{"norm_place": "pre", "qk_norm": false, "lr": 0.000915}
Each number is 128 + 24 x the weight over its row's rms, rounded and kept within 0 to 255. Layers, rows and columns count from 0. Numbers have three digits each. The size before them is the row's rms in percent of the matrix's.

# up: layer 5 MLP up, 2880x576, rms 0.0502, rows 861-950, columns 288-359
# down: layer 5 MLP down (transposed), 2880x576, rms 0.0467, rows 861-950, columns 288-359
up861 103:109103132143132126137123175117176080159150159130133134136130153144132134140101140143079155148128122123092141127145106156109120143143188088161131115126082154125067093127089113167125129120089124109155135162149148159129
down861 103:106123138126113136076127107143152120100122158092109116134123138166124102136165166148090150067166138135118154126113144135129137101139133157139175113139140103097137095138124139117134126133130130132148076138117111095142
up862 099:119184125139151166142097160101142128136132139128133108126083121154157136116163149126128084157120099096138145110065089095104098150132128092147098112172100112167118133112142141136131131125126135158126117151130090206102
down862 097:156118131074125137168141146189120106125124083123121145134115121141123156149082093126156157120098142156134115159116122110143160131133104156081146105149099105086122118119158143095170142111157135127163178115121141127099
up863 098:091115108176107153117088177131138157096127103163106121113117136127193160176115158111129142126136141124159121123139143116139093128122135122159110115121156132154121140087168134114126108103114133090088129163121162127164
down863 091:099133164122128103117129143082128145151133123115111151142131136124157127121153158145139143133174146124141095139164158086119099122133119116152088140158116166167141147145110104116134084121113155142131128161121130166065
up864 094:087172119110092097140146145169101082180142121121087122093152126136124121182132137147152110143122145112114111100132156134166156098125138104151106136146146135151124147144147175127103149116111132097130100157127193102115
down864 092:123097119111138114177113123095168122094105135145121146147158139127078117104147109086118161066172140153112155140142150122100124122169137149104172086105141121143134142111064138169141145163129156090147129067104112136122
up865 103:116133108126082088141137111096101141121114120107145145163103076121178133156137134092161172152095100079118150150085126121091086111159167133098132128090138123129134144162062169111120124111093174144102162090124162148142
down865 106:115119094085134104084119154147076134132125118099084110154151121160109154130133136145174107174129125158097168142099129138106131093132116149123118123142135125145160087163120163155165134100137108134149140113098135137122
up866 105:122137125154135097117108086126105158167125134162126112140115142144142092105111162116136128144138089120119137126122161097120133135181132102134088133110196116128102092108111102113131143094100141142120134125091098113172
down866 092:118118131099121155126112126130174103109105101131123149107138117107145103097125111095153131140126166165135115174124146168126104085113152142172112115128116162105156162152159159187132133140111144163135151138158125099121
up867 095:124121109080118152105164104114165121154094164124139107134155122141147091126121114109155123134120152107105107095133181100103140112111085111108114125161079135180090147130136122177071126137092168099099159142136160111163
down867 090:112120120117113143126148106118121126113116139115137148085114129121141123128120103121123125068127106173136131147209100143113111141146111123127153093124178112123177144139125163167122111128135093167120168141131100130107
up868 106:126110109152126125103124105155132123090154159138115128121149130148138115140130121126137114134103121125145133131136162133146095135129124144114090134109137099137106118099077139118149169099160103164167117117105066153176
down868 112:121153119150123122141148126145115134126134122130121139097114103143135163136102122128139154132146144121109142126145107164140163137134104123094149168120117118127153153070103115168114079111126071173157124161157114143177
up869 097:087132143138105111175109137115137124148125114162174157143100160151175151150123143152113129159135140132159148169153149087155102110159154127133126149130092116124146174129160151154139118151158159129098101138104141120113
down869 099:123148133116122103117153130101092148114159135114114154133107111169137126127101106160119092095149117121109116097115098119123129120131098134102117130144162157109128129102113115102151113142066180102096136117130118173203
up870 104:141132150154145101137131118169069157108145137128118125158115139149170167132104134183138112153101143123128117140111123142093125095142154150148132112119128193160132126148107147118121136085150155103138161119093130143115
down870 104:139105134079120105137151150135154099133090132139125167127121129151137156108133121116111163084144133147157109147116119142140104101128137086108124140139132130107137137107216124140109137133158115112124137103139132135126
up871 100:078126118143066125123098135109162139108146130098087089104131137127142122115137135166135142129121116118108143122153112144146097139129130080133122104127160113116119103109124146111111144131072164171183130145135152154144
down871 108:128155124109135147111174139115116126112170133127130137123104120160130121134126063153140106179111114154094142176126126144100106114127165176121155119170116131136142134152134133119113191117121135125111183119148141135110
up872 100:117140073154076155164139130134120115142156135152148098132120132135130138180079158131095126128089165120157169163159142072144136117139127125151098119139122152141128177093131135089113112136145179094127130127134127100159
down872 100:102128122127141147152164176154137111144160104123151129170116162102116109122099152091141107136157142142148133101150169114132122142130124145122126116094150134135147155149116129096174152138095160107109126135132137145137
up873 104:157094160121111089129158090155108098113123155136159159128130138122150115135092121136149153126122122128123160107172152130115094135117136098197151115109144112122137078148137129114137102141152117089119121129101128174161
down873 103:163190125132106151112144084136127103149165125121168158133126167149127143133133104142128083136136072108117123094088142105087153121145109171116142087181119171139121111100139150143116172074123147114123109106090145108126
up874 102:152147139117102109156115171121121101145093165172108110123154187141162140107122130100136132140131133123114130094137159108103135119111111138104134137089129165116147152121174121101091121096151156097141132158153134078125
down874 097:120123106123115109137138124147125143163139118112068137183097121100098129137116145127112098133156114107110117118132102104145139134135164136153131141173160175148087112117137122127121163135112129112127113108161136136173
up875 101:103085122115098107148103120145126145126141139178120117156114093145122165117132125121121151160145095129170133142170124113109125144123102156151140108136123101088132061136128147118104138092137124144165140121115141114156
down875 108:161112116120134144134154110158106112127111170136145096120087119100088099093122104135137115135110099125093155121124120139119136135087136139177126167078154180119151144105151120101126100143156186113129124140108098136123
up876 091:139165073136140148136161140119138148100156150103157066116133140096105160104066130156116139123142124125128134117176091123111102125152183134098123121124099102161130133070106150104187094100119111115107181156085145153111
down876 091:146144135123059090075071127152133088145110122132156161141140070127138103125111080124154107113122115114133160148096153136101204160108131142109139123134143153095142178176098100149070076147131138097116133099104133108122
up877 098:118150100128114166169101126141127119082131106113165127131141156130134126136142125106124125153133120139111161156112159125091161095126131099141143131133142088140108138096117147104143135096123126124123164099137123127145
down877 092:145103115117146140117140109132130141132064117134063137145104170123120217079108161150144122092121184119106066102113116127106154107148110156132120087097155136179101125102129125163162134135134146123136110124146125118122
up878 095:128136127115135103129133128118201143160119108114146119107116119142170133136132133071140139130126117125162103140134112142065122116125136149125147122143119160116128111154121100108116149122106129108165152125158107121118
down878 100:098152108121178113153114128192106123123081145163149151121101124159112137138110142202136130123149103110138180106112111188158100146119063151156137064121140107109115138124100167106169140127128158141099132181088157128145
up879 102:145150137117122125125140106159139098105148127114122089119137125154165146129113144177145107190096091144141119138143128152135108134083156128094127152148120178105108107149098165150093103114110104137120111146123089117133
down879 096:116154198124161094116165096088140141122135115073114149105133103108130122131175141145141176083124149126121116130123081117083056130125130108146150135117118126139108172138155130132158137141150128142198160104132130103140
up880 101:122138122121138118125091143137082115141146124117159128130114120133099145114090118166150113096110068130127149160183105081144128096149116165136112141111156177181144099142135133130141136131129152142131110107109160133169
down880 095:138130159103137113131210100120133170111125157124102119090087157139125128153136117163085135131161173144121126134139183128128137159138140136109121134156127130133127138119128114154121144171138181149109139135112134108121
up881 099:104154087093135115127125125152119120123132174096121121123099125136132141097122114136140175147107133101151105160167147160121136084133129130144148122181121127113118158115160174089132171112138119125149085150089144114155
down881 098:117115120129104107168104158118168131118126141137110139149131122147096111107134124125131117109148114130077129125122132114153087142146100130097134120111106168133154146148155117149114124127110121138119164105141126154129
up882 101:111111093148125092143131129138139116149141151151185147152122145122126146128105111140161110156154139136146133155109173080105106129156120160141087122154112099113128097150098127112151134134099121086097080134108133125097
down882 094:118131170153157078131157137129145104131120115124153146158170137118127153162156170101140154148094131084134107146130152081113165105102129119154135126140140176144108127106121140117086135136109146142089147124124116104113
up883 100:115165116090137112113134130129097111162144146115121105116105151115126133135121145128155102125100115107128136129119135155073123105135138155121112098103128179133143169122124108135111102141122124063127142155128127073154
down883 101:137142141133144129116110160145112162126074092160120117116139138123112084145118129114121164138155124168159129119131119108120144149134092136139108131164130098122103116126098121133122087161167166107130109106148127160109
up884 099:099133110137112117110122113112121152144121068167125094128148167132140129151135112067099128130142127067112099134166132133123136105140133156136103090128130151099098151123156143122084114162109116117124125122095140111123
down884 098:131092184141111154138113155144141170145162180093149092144151130114116115144135164154169153139148141104154108123145103086173115127158128068131140126130144133122132121111114114118183153135145122147122158132143110114147
up885 098:136132090151150088146163158090097134094094161140135096145125129201123139135114143107132100137156083145158144106138153122142091122136129136107130126157137116129111104124132108153152163103145167115141157129113104144187
down885 091:120126128123108162101167134157151134097126110151117152097110081134120121125127107101123141144118167112161125128167136144111128108171073109155123121146140119142103096106108116156124149129116198139143139089127138141112
up886 102:115134130161142122125144124135146104105145109102128135132165113157154096123110203076154090120154131123147131165140125104136057146108100144143111134151120129113128139131080148109129107089167124114098115147131101136113
down886 107:131152061142119163129102112150029066127107100138109099089130095129132164104132089135172114140131111125144172124110138161132127101104107158114112121111115146118083101158104198130085133124121110120157131180116113129064
up887 103:121122142095167133106140098159090153173107140106123095123145104103141134103140131110124126126126138133120179133130157156112109148137114141152085124205179134151120126087090112127154119097132127095154134128068107134160
down887 104:111139108135111142165151132123170143097119080176122156137118170131163104134130102153137101179154124130129110112149129126117136136153166116168176113129141137128135115131152113164123141143141119107161118155144128149100
up888 099:127137110172135134142075181119114131144115145066128096100150143121105135148078161098106132109116133112109144108113131137090070096120140113135114134114139122119119112132125136154097128094109113127142123135121203136154
down888 099:120138180160093180091134103136143160141138120121113075132075163112141095162135135108145166112082105093123153092125165125117158139095127141135140129145109134140128159125124137156119110135171161141130134134125095140116
up889 101:125129131094109102140121101088114100093103112133139156090108109130123214138126141147118170144089156117125126089142117102145127099164139157132126136153138143143123153137112116116071126167102106152109124145083117124155
down889 111:130123138130118155150136127139092159105153128110092157151126158158116111124106133109118110125119149120116130107112112112095125128093138119151180109108125144154168097160128141106068157110147116110069108092122123163128
up890 102:125155129083124137135106097130146091154140122062126100109177121118156179102102130125099100104132124152119125091112126097114118108136112144132079151140100128122131121093107140105097149119121134116129090157163144099114
down890 098:148164169147161102153109124141112141128126135137158154162089141135103114100124146107144123147161106147130131147121164174135099162082136124113143117113156115114143127108134145123204118091115140166153154117141084171137
up891 091:153094131093140121098126145167129135138137123103146162125110142149137150139137102121115162145146129114105136118144136117143128089123161078108102099136113155116151121145081105145138141135134133145077179156141156150145
down891 094:122144141139111110108188124111140149112137177149091131105159138121130080101136098150088102098146135100126164173116128121132139085116127125128151150145091141095131118136139109116149125069120107089166114129124115153147
up892 099:127107109142112105123168118153103127106140133158106162108122106119095144111131151155107129100087109149145105128136133123097126130181167126151108122173127098167121186103110149125104122096139150132120085136105104145159
down892 100:131147150128123152132144103130151163147130139073117101119130155119128099159116140123085112157159125104163141104089131146167086126108139145137148166081123167088148100127149117106169103067142098148136117154106133157136
up893 106:154102108157101102147129156152103105102111140136118124130103133144130126106102140130129112128108145113117109120156090131073140099151128144188135138088134114210101128144103157116087161112136118141114169141104119126121
down893 112:148160146108157165129148134114067084113154129073117121159130123158080083103142088118135112138159161109148120112176151142094110136125120125157158120136132093136117097120113121108112154117120172121138164195117101170107
up894 099:165085105136120146132102102084096111114150156118126137114126145131122129119083199145099128125140112089127111157103135128120116153073120153113136118112145098127128148136118170111158130137108119136127115130128120135141
down894 096:108141136105164122162130124111163089131131123168110176090141121115128125095102089127154156145109160197095128146125120133116150113140126070144145108149095150122161096160119155147094121127119087132115110099165143133110
up895 104:128140126097131109125170156143141121158142206096132126116108146151136152139162138109142131152123178137166120163132117135118104133093088129083138097128066133152139109119112157152122182113136116117113156084129141128189
down895 099:079147131100130122100160102107098129125118160148112136172134105143171119108115122126117133149115130151140117087134125158104136145099131129106091081147126129133123149116162095154112130080163104158128155139140119166105
up896 102:094089092113126172151143165162079149104115157117127116137106112119093161124152142149171119133101106142143136155159106108140177138152093159106123115169134108156091163114127136106151123132124151087133130123103135136145
down896 110:126166136164140124142109109096138152138172103149143162133115132115113100089082120092125080179122147136095112158165170095137133117133146087140145129111137119140091167118103155079144125098137152141145113103115123133116
up897 106:115114176122114100133112105122119116140153128118108134114124104124161150123106131127155152152178117098131166116142114109112096122152137095116127122119183112149126151110095151130115109115128140160126149123113116115125
down897 110:141111099156180141123133179163085110111082120144157076107128136135122126158128163138152122099125141130109117160083141187160147119122115083166086106111164089088094101134188119100144129108124102160117081133129169128169
up898 100:108173138099098150111161139131132150176134155086121141103144134142118152106102124171116162122110119135155143054146150105139120124137092195117110141144162110157118148146125154083122125163144081165141157127138116116138
down898 099:121097115104204163114115134136083133111107136115136144131113122115122124145103137130154169142129110149122092171120159108152137119127150124107130155128130136144117119135148151106134099117138121108109112111150141131091
up899 104:110128168148076136126104124108070169114184127111097130126131140129114130173127157117128130124123141106158132126139118097133084101117129130136102164099143126157165117098129145122117105118185163137137135113113090119111
down899 103:098120120126119101096128094174127117131143113103130102088165130097123154129133103146139190172147106182123152131162159114159123123147151097122122109068099143165079110129121156158153188163105083117126156127101074116101
up900 102:092119129113183119159103136111107119135184169141119155130134120108186151108118158118156113174145154098190137152157169125115127116101106130122130114105141089124136169125137127104111152087124150125101114140106131117121
down900 100:119095128149133113156140105094165080144127138151117075138174109116134110144139131107141150112137106129132142114153166151136163125154178096118157153133119203145121097116097137114080112116136112077159130133191089080121
up901 092:116138093145126173145108141137088133128124133103109147120119080131154143128097169179114101140145135143105127139147155116156121125150133146114142110178172119149164177074118154104075128090149139088131095142134151139132
down901 096:147135144114147114116128124108147109139109142106137135174118136131131136090108125087088168129127111128158142096088165089106127152160132113079100102128127140123126105111131084118132127166133135133138124076131115087150
up902 098:087138147149122125076150173136102159125131113144141106154105085131131143151176104133113130141123064117134151101129142104113125128144145109169118075131113108148078126112099147122127143174135111188143113134088108115096
down902 096:116148100122133127168123147147127133120118161109140128124138108140155134107120128147177090201183179132154111177136102164161165095100140129123132120119136134105148140127153133143113088093117133115133134129142112161172
up903 098:148136117120125176129114114122104114108173147110106121142152085134110148130135116117146141186177116123128145143101106130121151140150125112127152148141120132127128122126154125126124185131111113086126111113099147069126
down903 119:111152125130147166128146141108170160109107127178126154110153149136119145111155117150122116188149105136100150122118145092084157121146118126178125129090106150122136155164135143095127130137092171131126108160135095139121
up904 101:104117071136142147124149086088135115090101161170162110148155100133110118143121103139142168166130111110142127137156131103118111110152169157145125156110136139128187141142108181156061156103159145135138109123138129127123
down904 095:059153127112074139133137126094112148182161107142105109104139124091135139145101142136123108113092121163126145111126120123163120180088104111148124131104134088112155133094128136138144103163127120161118156097141133146123
up905 100:111152116101099149139175163109105126130116109140132089150112112122080136117096104081133142131097141093137157157126149112130133118150145142123138141157131150136171083153096134106145156161131125143116155164135105126118
down905 113:130123133156111154128107127088137146139120117126117149129144123132139151116161155126135163149096130116171116148083102147123098064119151158112142158117122114157169132119074126132089123141119142108150114121104144175081
up906 096:138152132162141127158092106162133168155136116163135096149093078120189170101129141102154127145173106141156155085125087116085107114161105158149078111119128146147105144078125131109085176107121134091146140116074109110159
down906 098:148112103110102139099148097145134127127121124150126124148140073173072080103123122137138127213138162092102156182138153148176138142141125117138169125100138107131139120171100116139127105131134134152129102147114169160152
up907 104:100109121157119126100115110120109155132091130084138126102139138155121117136138144139125090182077095158115114131122159126144138126151123117115106152140127100139073116150135144143118113132112158119133094160144136113137
down907 111:122162189108101138128123116117116171092110134110145099101094148127123142112126132151118143135123110187159132182109122142125116105091155142121145150088172109144069087070127146083108134154152122128156106113145127142086
up908 097:141080157091118156141105091081108145129180141147101160132141086129133146110173130107109117118123144091094131142138128106137127127167145123119104094114183143122128112132101132120127130165127127175141110130145125108123
down908 097:175158141114127124073112113122144114128104079155162116117117149197080120104136126152124124139125127159144188149116135128115175140164179176128130118151100134145149173167124106083116150175053183107134162107151126083114
up909 090:137118124096151111136096151155097112095105101082184117149142138130127143123113162136188156116137135163118121120121122098148172111163132130173092135111121094128107145076122145152123133130142139161140137106126098117132
down909 088:148144128153116168145150143118124100120149119097055152115126134139122138131114096147096109157138102100126127139106136112072075092158101137102197110099077115129124143148148097118136084107098122094100127168111136153114
up910 102:128141114131061146147165139147126116136103102130168107177120137202163112138132112149170132186135108138143121144115169083101108103132156198114117119138080083135135113121145149121102145126161136103113124171143115139162
down910 102:131156104121146155051111120152109143134123159138134134114122146127159121137120151166142168156135089118199148124149109165142110130125161101104084103114098113153113147144119124141133084146146130144097126095114125100144
up911 100:092132144157148141113136102195111151104136104128107152057092117120134130171104134112121103112128126108134164128142132154134144137165135151141140141080154120136048142133122148151145153149125146088121104157153149129123
down911 095:094133139111163093069107115125139130128133125177117154167068091123119141169149121161139166147097128123167146139109082087121124099160149147156094125084101160113150122129133131131125148126105150122171154059131143100142
up912 103:142101084137120094124138132107130125121139153126120155122129129139121149157114135113152088147166109172150134137124146117142105094134130107146146128121107158168135172121093189144107155098115170107134155119088128137139
down912 101:104132095144122129123089112157133130178111105104140125147114141167147129155161093133109129133117092088098150057080060117143086125156123141098141134078131128117138140134151117146148142149109093171097150131137120108134
up913 095:130138151141176125121115121101137108106154146101147126112112136128126120103057113157169104162111129099112137171118158155119093139081129122130092122170122156156095128157115136094101133146150095159122070127131095123198
down913 094:113087127080085127128144143145122142137097106134121124147113109149116170174135124136103161105158119122133109107127121104115115110123165147098112121121125108121163117116181131146143115104137124068179141143129178152055
up914 107:106118097155124123111120142138129079161184177123149182115129117155140184132120139151172123116145108133156124130102127118105114122149114160134145082153110143170119153122112169157149137066125127104135084125107118132131
down914 106:124139095120150136135128150183111121118120181135118063116080113116142096160135079095125130113093152127122134150140101160113136146105136091168121118114117146103158118101142102139138098085133104095089108126159105123162
up915 100:054118105139101147191144176135142101143147190124124145105121153136153118172127139107111140139088115122183144082128149106133075117133104111148097133154131173107091135125107123141163105158087105148126137119140126121113
down915 098:122093134122113122170118100127142116121141117136135106146149109120124146153146124181142132204159123131116140145127132107137171099145093103145131146128134127123136142082176162128124156138151074149164125096137100109126
up916 105:114116111122135124184131106119114128146112120132115143124148115156132181126117154121076072168111125112134110126114168138153131076128122119132123118143128180155087152098157110118118149115096153136108128096128117122161
down916 109:120093108125130097112138128134139114137151140106128142147144170166123081108099160138110165140085114148150109195120142112151153147101173122127132164168079118116111112149110141092140166134133097130105135133134155153121
up917 100:106104132118128120121149124182129114185109166119111149125144126114127188120122169117180140144143106127141113137160131170100130104138131152132084104107152159137112104144124096122118117131165118118126092129141095115171
down917 090:120118138142086084126132141125143153074115098160100132153140107128089127174137107086137088136133181172078130114141135137148115157109143138144136156127113132128179133121098120134130121122136149145146105143147153090116
up918 092:122143142086155138174108100124107130109122104138124131108180125136100219114138146161118120141128142161119152123143109118099094067134162131121100126121145162142156121136135128111157109096101158103158117157096123129129
down918 099:145151096159157157152148123095122144121114139078101120157099106112122081091122091100135173123165127100151155099135163144140135172122148148124118141162135127136111128087127146112164132136159141082117113172150085160147
up919 104:141135150113160145119138096145138111138139085096129132108138127106138101147123128120105125148134132100133152104110155162148119134137096129141106143151130124149084129118141124121148138116121135122135104116114149152162
down919 107:098132136128101123144095171153099138112152118094144125125136140165100145126112148084144130156128099145149098178126156078138134091133151162145188112106120117125164125161105145116103127114140161084131114125131155100144
up920 103:133124114117104082137132141158109123145116121094098093111162125202117153099125143158111122141187079121134149101186167109142143077131167113106138117135143113142125153116116158128081120105166152135139127128127140155144
down920 106:137130111144139135134129101157101114111163153129124137128121138114145143129121148116110106132138177140115110158097121116131147122115083108131140102145124124121103175174121099130130130146128142172098119121127167131123
up921 101:124161141126142137157163149096071104121116120074143144130092147133147145130089114188150121174114103127093112119143173112102126109126121140164126145114131118117142074117188128150095129107133187142159119109113126066151
down921 104:105086123155110158073135118092193130190119163156118112138126152136135143134146110123115120126132183178102157141155114127130131143112176092124107113120140151135118154116142125130099141125170095138141149133129154165123
up922 095:126106095119175096159109144115105117105129138140131139091132118149130113118100153111183140114095110097132145148142102135092079121114133073143081115153092115138125147179132110122097111135159135133126135153162143145126
down922 094:115139130120143144120104133110143138151122118129072147138142124144127120109155145135113110127148123156154069132109122086153145145128108149136150139084181128186091147088111115144116133061133156129097129134069133136127
up923 099:100099136149162163135146123131107168152152127099125151140144151145134123122094120082106154138102134128160165147127140132054087132108116091151121111123116116154115098103111160161120161087131091137097111154099098126143
down923 100:146153127079104112123126175120118156125152133104171155110085118149122122126127144120114107135152136125109113173103153143126161105140143123143138145085127116144137167129112124112086116138102159080146093119129121127107
up924 110:104140134117121143116114111117123085129095148135118098098154083118143121118096168173093117162155157141115157129130135113172137128168135085127108155158097119142098146121133119140146132132132134157118103134135128110061
down924 118:158119124109075084147113119099150140123126149111146139135161178138140139152140107113117126131156166112107123107163159130118111178146136136089131145112131129123139094088125092163123141130140058150120128129172130154102
up925 087:136143133101143129130118095155118146136124135142129134163129137127094124100121181140139156145112093119123086089129145164123087137098160100141177101157134111136147148098135144132111151140082161180143161165126135090211
down925 085:111103150146107130121148162128131105109108111133096132094081092146171139133133114097128088125183139168113125153159151123130143138118107117131061162101117138103138117130139110118130112132133143120119117105119116182047
up926 100:101124105106117133118101173087118143101157133131136135130120167137131148144162142125111181129099138131093142125155090114099109079132156132153127086130123147156119092129120155126099150145126115133086169131116146138140
down926 095:111137115121137138132132132175122168121072155099149108125118105113119131098146128102121088146141137102128118125099156130126139146112151155122158169161139139136157128111084099110109149150159122133112099184108100134116
up927 102:144119112095110159114138144120101118120159136123130116124136145171129187143132122097097076175191126098131112046166150127085093098163104183173154111104114134163132177110113149135126138064080165128121119139094201142129
down927 102:105130119109165125147109155094127148120124159115125105153107152143156086104131126144087154091165145122175143159081148107126104097112114110117092113175119136143100111122136146165118116099107125155116045112142159142140
up928 094:082094124099127172091155117121138120086157127134101122094122131128148120112150099076141180129135102092125086134142120153117100092145143117107117129197099144141114145113139132141083191136161134116214153113153147151079
down928 090:145143143136140134148130120127114114155093096131129108109134121109080117120081118169156072169169150156140116144134118112181164132134140157141166129093091074131144083096143126137162093139093113114108140119134119083138
up929 103:120133129159115081113138102191132114084120132126152120118138135115112111132076156173110144175126105141121182145113100144130133140095099149151136141103135104099117127111114126155096149098106139107122070121100177126131
down929 104:141160096130141111117139097150130146137112151150085164123124142153109110115148119162122094131166144146124160112125107136153117148144150167132146111141132160148134107106101171159119152148072134177129083154114117122050
up930 105:099121100102095114130139115139105145135178098144130148103119135124146126114109152112136147167101122117116115134165133122162133146133121128130101120107118125126105113126130140138149136153126119122130119165071134147148
down930 098:180123130103160144152145091117120132121122109105120095119183096152075175107123113134133100106172150144124143138076104110114104122134122136143144110162103185118091109111141130103118144124127139086113120110129135107092
up931 104:161121132114104151144145086145139166106126100174153146095117156122124179109112155127100179168096145141110118159124118139129132093130075095154130104100117108114094164122096157102136124171107123142135175130103137114118
down931 115:113124135151116116176120147127140167124131127160118124149128120129117103093115103138131112109122120104153125102158148089113120113089138170145122146128095151123150133130140151099150127107146105152142135140136154098129
up932 105:118081148117137155138094126103137120122134138137154129123123156172116125112088142113133155129100153132129142125127120125143126118154117143143067116142139152120121107098102138124095137113143126119145155124094138123134
down932 113:153117143145100114123121117156131129108124077093147132092167135148120104118078129099153078184146158109126135132133141138178106124125123149139168133155094105113139137128112116128107134089113116168140127112155132096098
up933 089:104141130140135145114166142086139120124111128102169150084141127095146160057150112133092140104132094126115154140132144135145127141151107126119109118160153142141124115104127110103126122112137108099160143164137116128123
down933 089:139111121119138097125097108110109139162155088113093143179094103127137129143125138121169125131139088155136090117114110126092116165122155137144109130119171127164126132132171181121104137149122136128116121101126121101151
up934 101:094085129139095147151159138170123190156130136094100129149106159151115134148123138172134142122160109145152135130113129121099132127121111105122084121133156152190104156150098119102113136134098132060099138146108136172122
down934 093:156123134127085161158134118157103117123125123151126127148096106135117113123148182203101102170099142130062152079098094142145143179167133096141123118133132142131101111140153125156140168144133143165107121096146143108129
up935 106:118136113112122119139103140169157145163141106129084114137126122140130187141116164071122123132094104121140137134123085132125126121109063141164093131140129120159066120106139103135092120122107100143119142107086127119131
down935 112:129073158160123149124093075141137140163102113148147130142081133099151151122089096124111171143120133128122113162131152118132105161134143104164136122183147119098146156154150166138093114104114108143141138141127115154113
up936 098:140106106133104126102115122151082070152143131169156099109166120146160124092124137121126157142187140117156141145127150131137097122137124182122123141124131122137139127165105155134083121134137135103174152161112149119138
down936 098:122123150170094145118120135138177179099147115170155110141156112195125108121132165168169096116113132131116146112128112125185109142136164135097123101191149130127131115108163089158167144097114115138131105117103176131131
up937 098:113151148127117118127143099164157122110114122094110159098126152152151108182134118144109108185140145099110117158114143115074134085137141139131116122129152137158130174148103190153131154113119140119103128136150153108132
down937 095:118152087171168137093086193142128097116152135111110104114135112121141156131147139102163139099134147129144155150098149148154174147129115110110135107118119110130104153125145128128138092094098169099127184143095127165119
up938 101:140105138134129115132116116125135107139122167111127102150127087145138123140140151112147125142102107118157131130122129110141132101157137140127127136139140131125131120114141168136120141116090191120123105100146103107130
down938 106:134110140138105088143158140160121136119115151160146166143091142168108154164172110174088124149169138075139165130058111140107172137136129146093141109157135153101182141181113121111115123140131125119124099086095135101142
up939 101:148114145096136117128153130090154132149158122068152112128120145114136121111151158182144145144145068106195111100131125150149114148092119143133089164090132136124107149115111129127119139117185079179150138141107153144114
down939 093:139124135149150169166155156133125076123085130160102119133139146107111166131121118118130087150136150148053157138166109122121174114176152122165146190118140113118175071155159164164168121121125083120101110121111116097161
up940 093:128125146121141116146105083135125162173131133110176164120119149109147140147108106125101144139113118105113117109181116082113117108099143107118096122111124125083132115109131152114095131126099155071134067154156169140131
down940 091:130127117133085084090113124139117132079139126123095145142152089163125112156147149108139110134152152160132144178073124162088145169155119144150144131111121118137112149072106110136138174162143097126133160119142124124179
up941 109:122142115142138145157129151121122135128145132105144107098119132182169145135117170094117113184155122106108145175096123107134133088126100088124115117151092114151147125093129149135118100128117141143122156134133163095099
down941 111:131147162168118081126103143096085138139106172151107161130128148135105093115091171115131078129130077126144107106124188099093144129124118141158156153132120129144131111129105119125143121146128198116065134090114181157139
up942 099:125129114107146118126127172117155105169118142103130112094085121115153117136092127170116148120137079123118120148114146126151101093162105124118126130131121130143124129136082143108117124159128075139140143165110151154166
down942 096:134186133113145115131131092108142150089113100101143158156142163142128107139119155105161136160170151125126124123159140121114099116104119144169149153137086157156122167120165151075130148086131137141122121113170155103123
up943 104:132082144102116131104111154136132112165175154086123148102145132128169145134145158164124125117104137102144155094142146101105126135147129128125114151148121139123128151119119119101103093145122118142098113175084129116167
down943 109:116129154160109115149093130117132132159145157170119117164129155122120140140099146095105135146110135154128101130088085105155147147130128106125112159107154122156122134145138130087151130098160151108165136080107091105124
up944 099:124146120145137121124124174171101137141139145107128128100130165145136145121094156115138096158148120079177115133103129115082147103132120126125118126130131107131148119139153167147152106147142118124148164156182124144107
down944 095:159129146102130092125110120132123135124101146165144135118126165154128131130111101133135079124150139114087119152122185131168102113133128130129119110173112141120139146111143103134088070151078155124138104074088159104120
up945 092:104178113110100136131161139144088149156137086130118122135122096119162131150116148147094164156124178159133138112152145103145131142088111107207128143139099145093111099155073138131109139137140086121133142131139137141123
down945 092:129089105154120130094118151120161129111108167152120142165117099121087117096152114116143083147124113126103131128138109125166109114163095116107098180129178105154140154081149155114179141100122181107154121158112115165126
up946 099:116132145121126165156101117116149167166087115100155136148158137154121136152114125121097166136188090084135147111141163108113126110128119114152103126121098151153104099158121114131104129116106152107141117121132144121163
down946 093:135153165120136161135144156107128135098121088101148097166182134138140118136145154131185144146125135126174111117127148104126069155137145155126120154114112147111147179092120128165122167134129128119156145140172107146131
up947 097:136110141071123121131124147095099143106100143107136142156134124126130156101100168169127125095155143124136215098124157144134124123154121153155138121149140113148117151136134132119125158154134105104139118139123152173137
down947 096:164144113138060156117150125140135189145133149112103109110113122144150120145100117115094159142117080131102083064126167114137115128127124113071126130127151117127117108135149170135115113122135144137132138104134124153078
up948 105:134160137130144127124122151144103088129115130168148098103128172135145119161110199124099104147146129072114117132113131113140153093137145088150107137111122145106150149130095122138117109146154118123118094121145128128140
down948 107:110088060083116136159096111110176130146172134084171140115138154108110130128155098110137154116129135142115128162123138116107138112122149118127135116105142161192115131179143170101143132169144101120170122086110137064119
up949 104:125130104078130117149110083155132124146142120114141114092078151147119163148108194134135132150134134094173174130131116077144093120153105155175118115117141125123114142125108161151120113128173125128106154157114112132137
down949 112:148138162122134124147167162124047127129108108119094107162203149150136116160117104105133155143152126118145147117176143128149114105117102163127151087131116132145127178130115108167106123085129189124148092146147158159110
up950 109:127158128133129137166136163131095124129123130126131089130133088138140138141120123124150103186115117077133115099122158125114134107122145155153113156100193090119120152107127135134131144132110118111061127089156175114163
down950 107:144125104116122116109108115194181128156139091122126121115146104132110109139105178153125128078137105155137150131092066163126125129142169093144099154111149112142134113148154125129166104086082123110122161087169133132160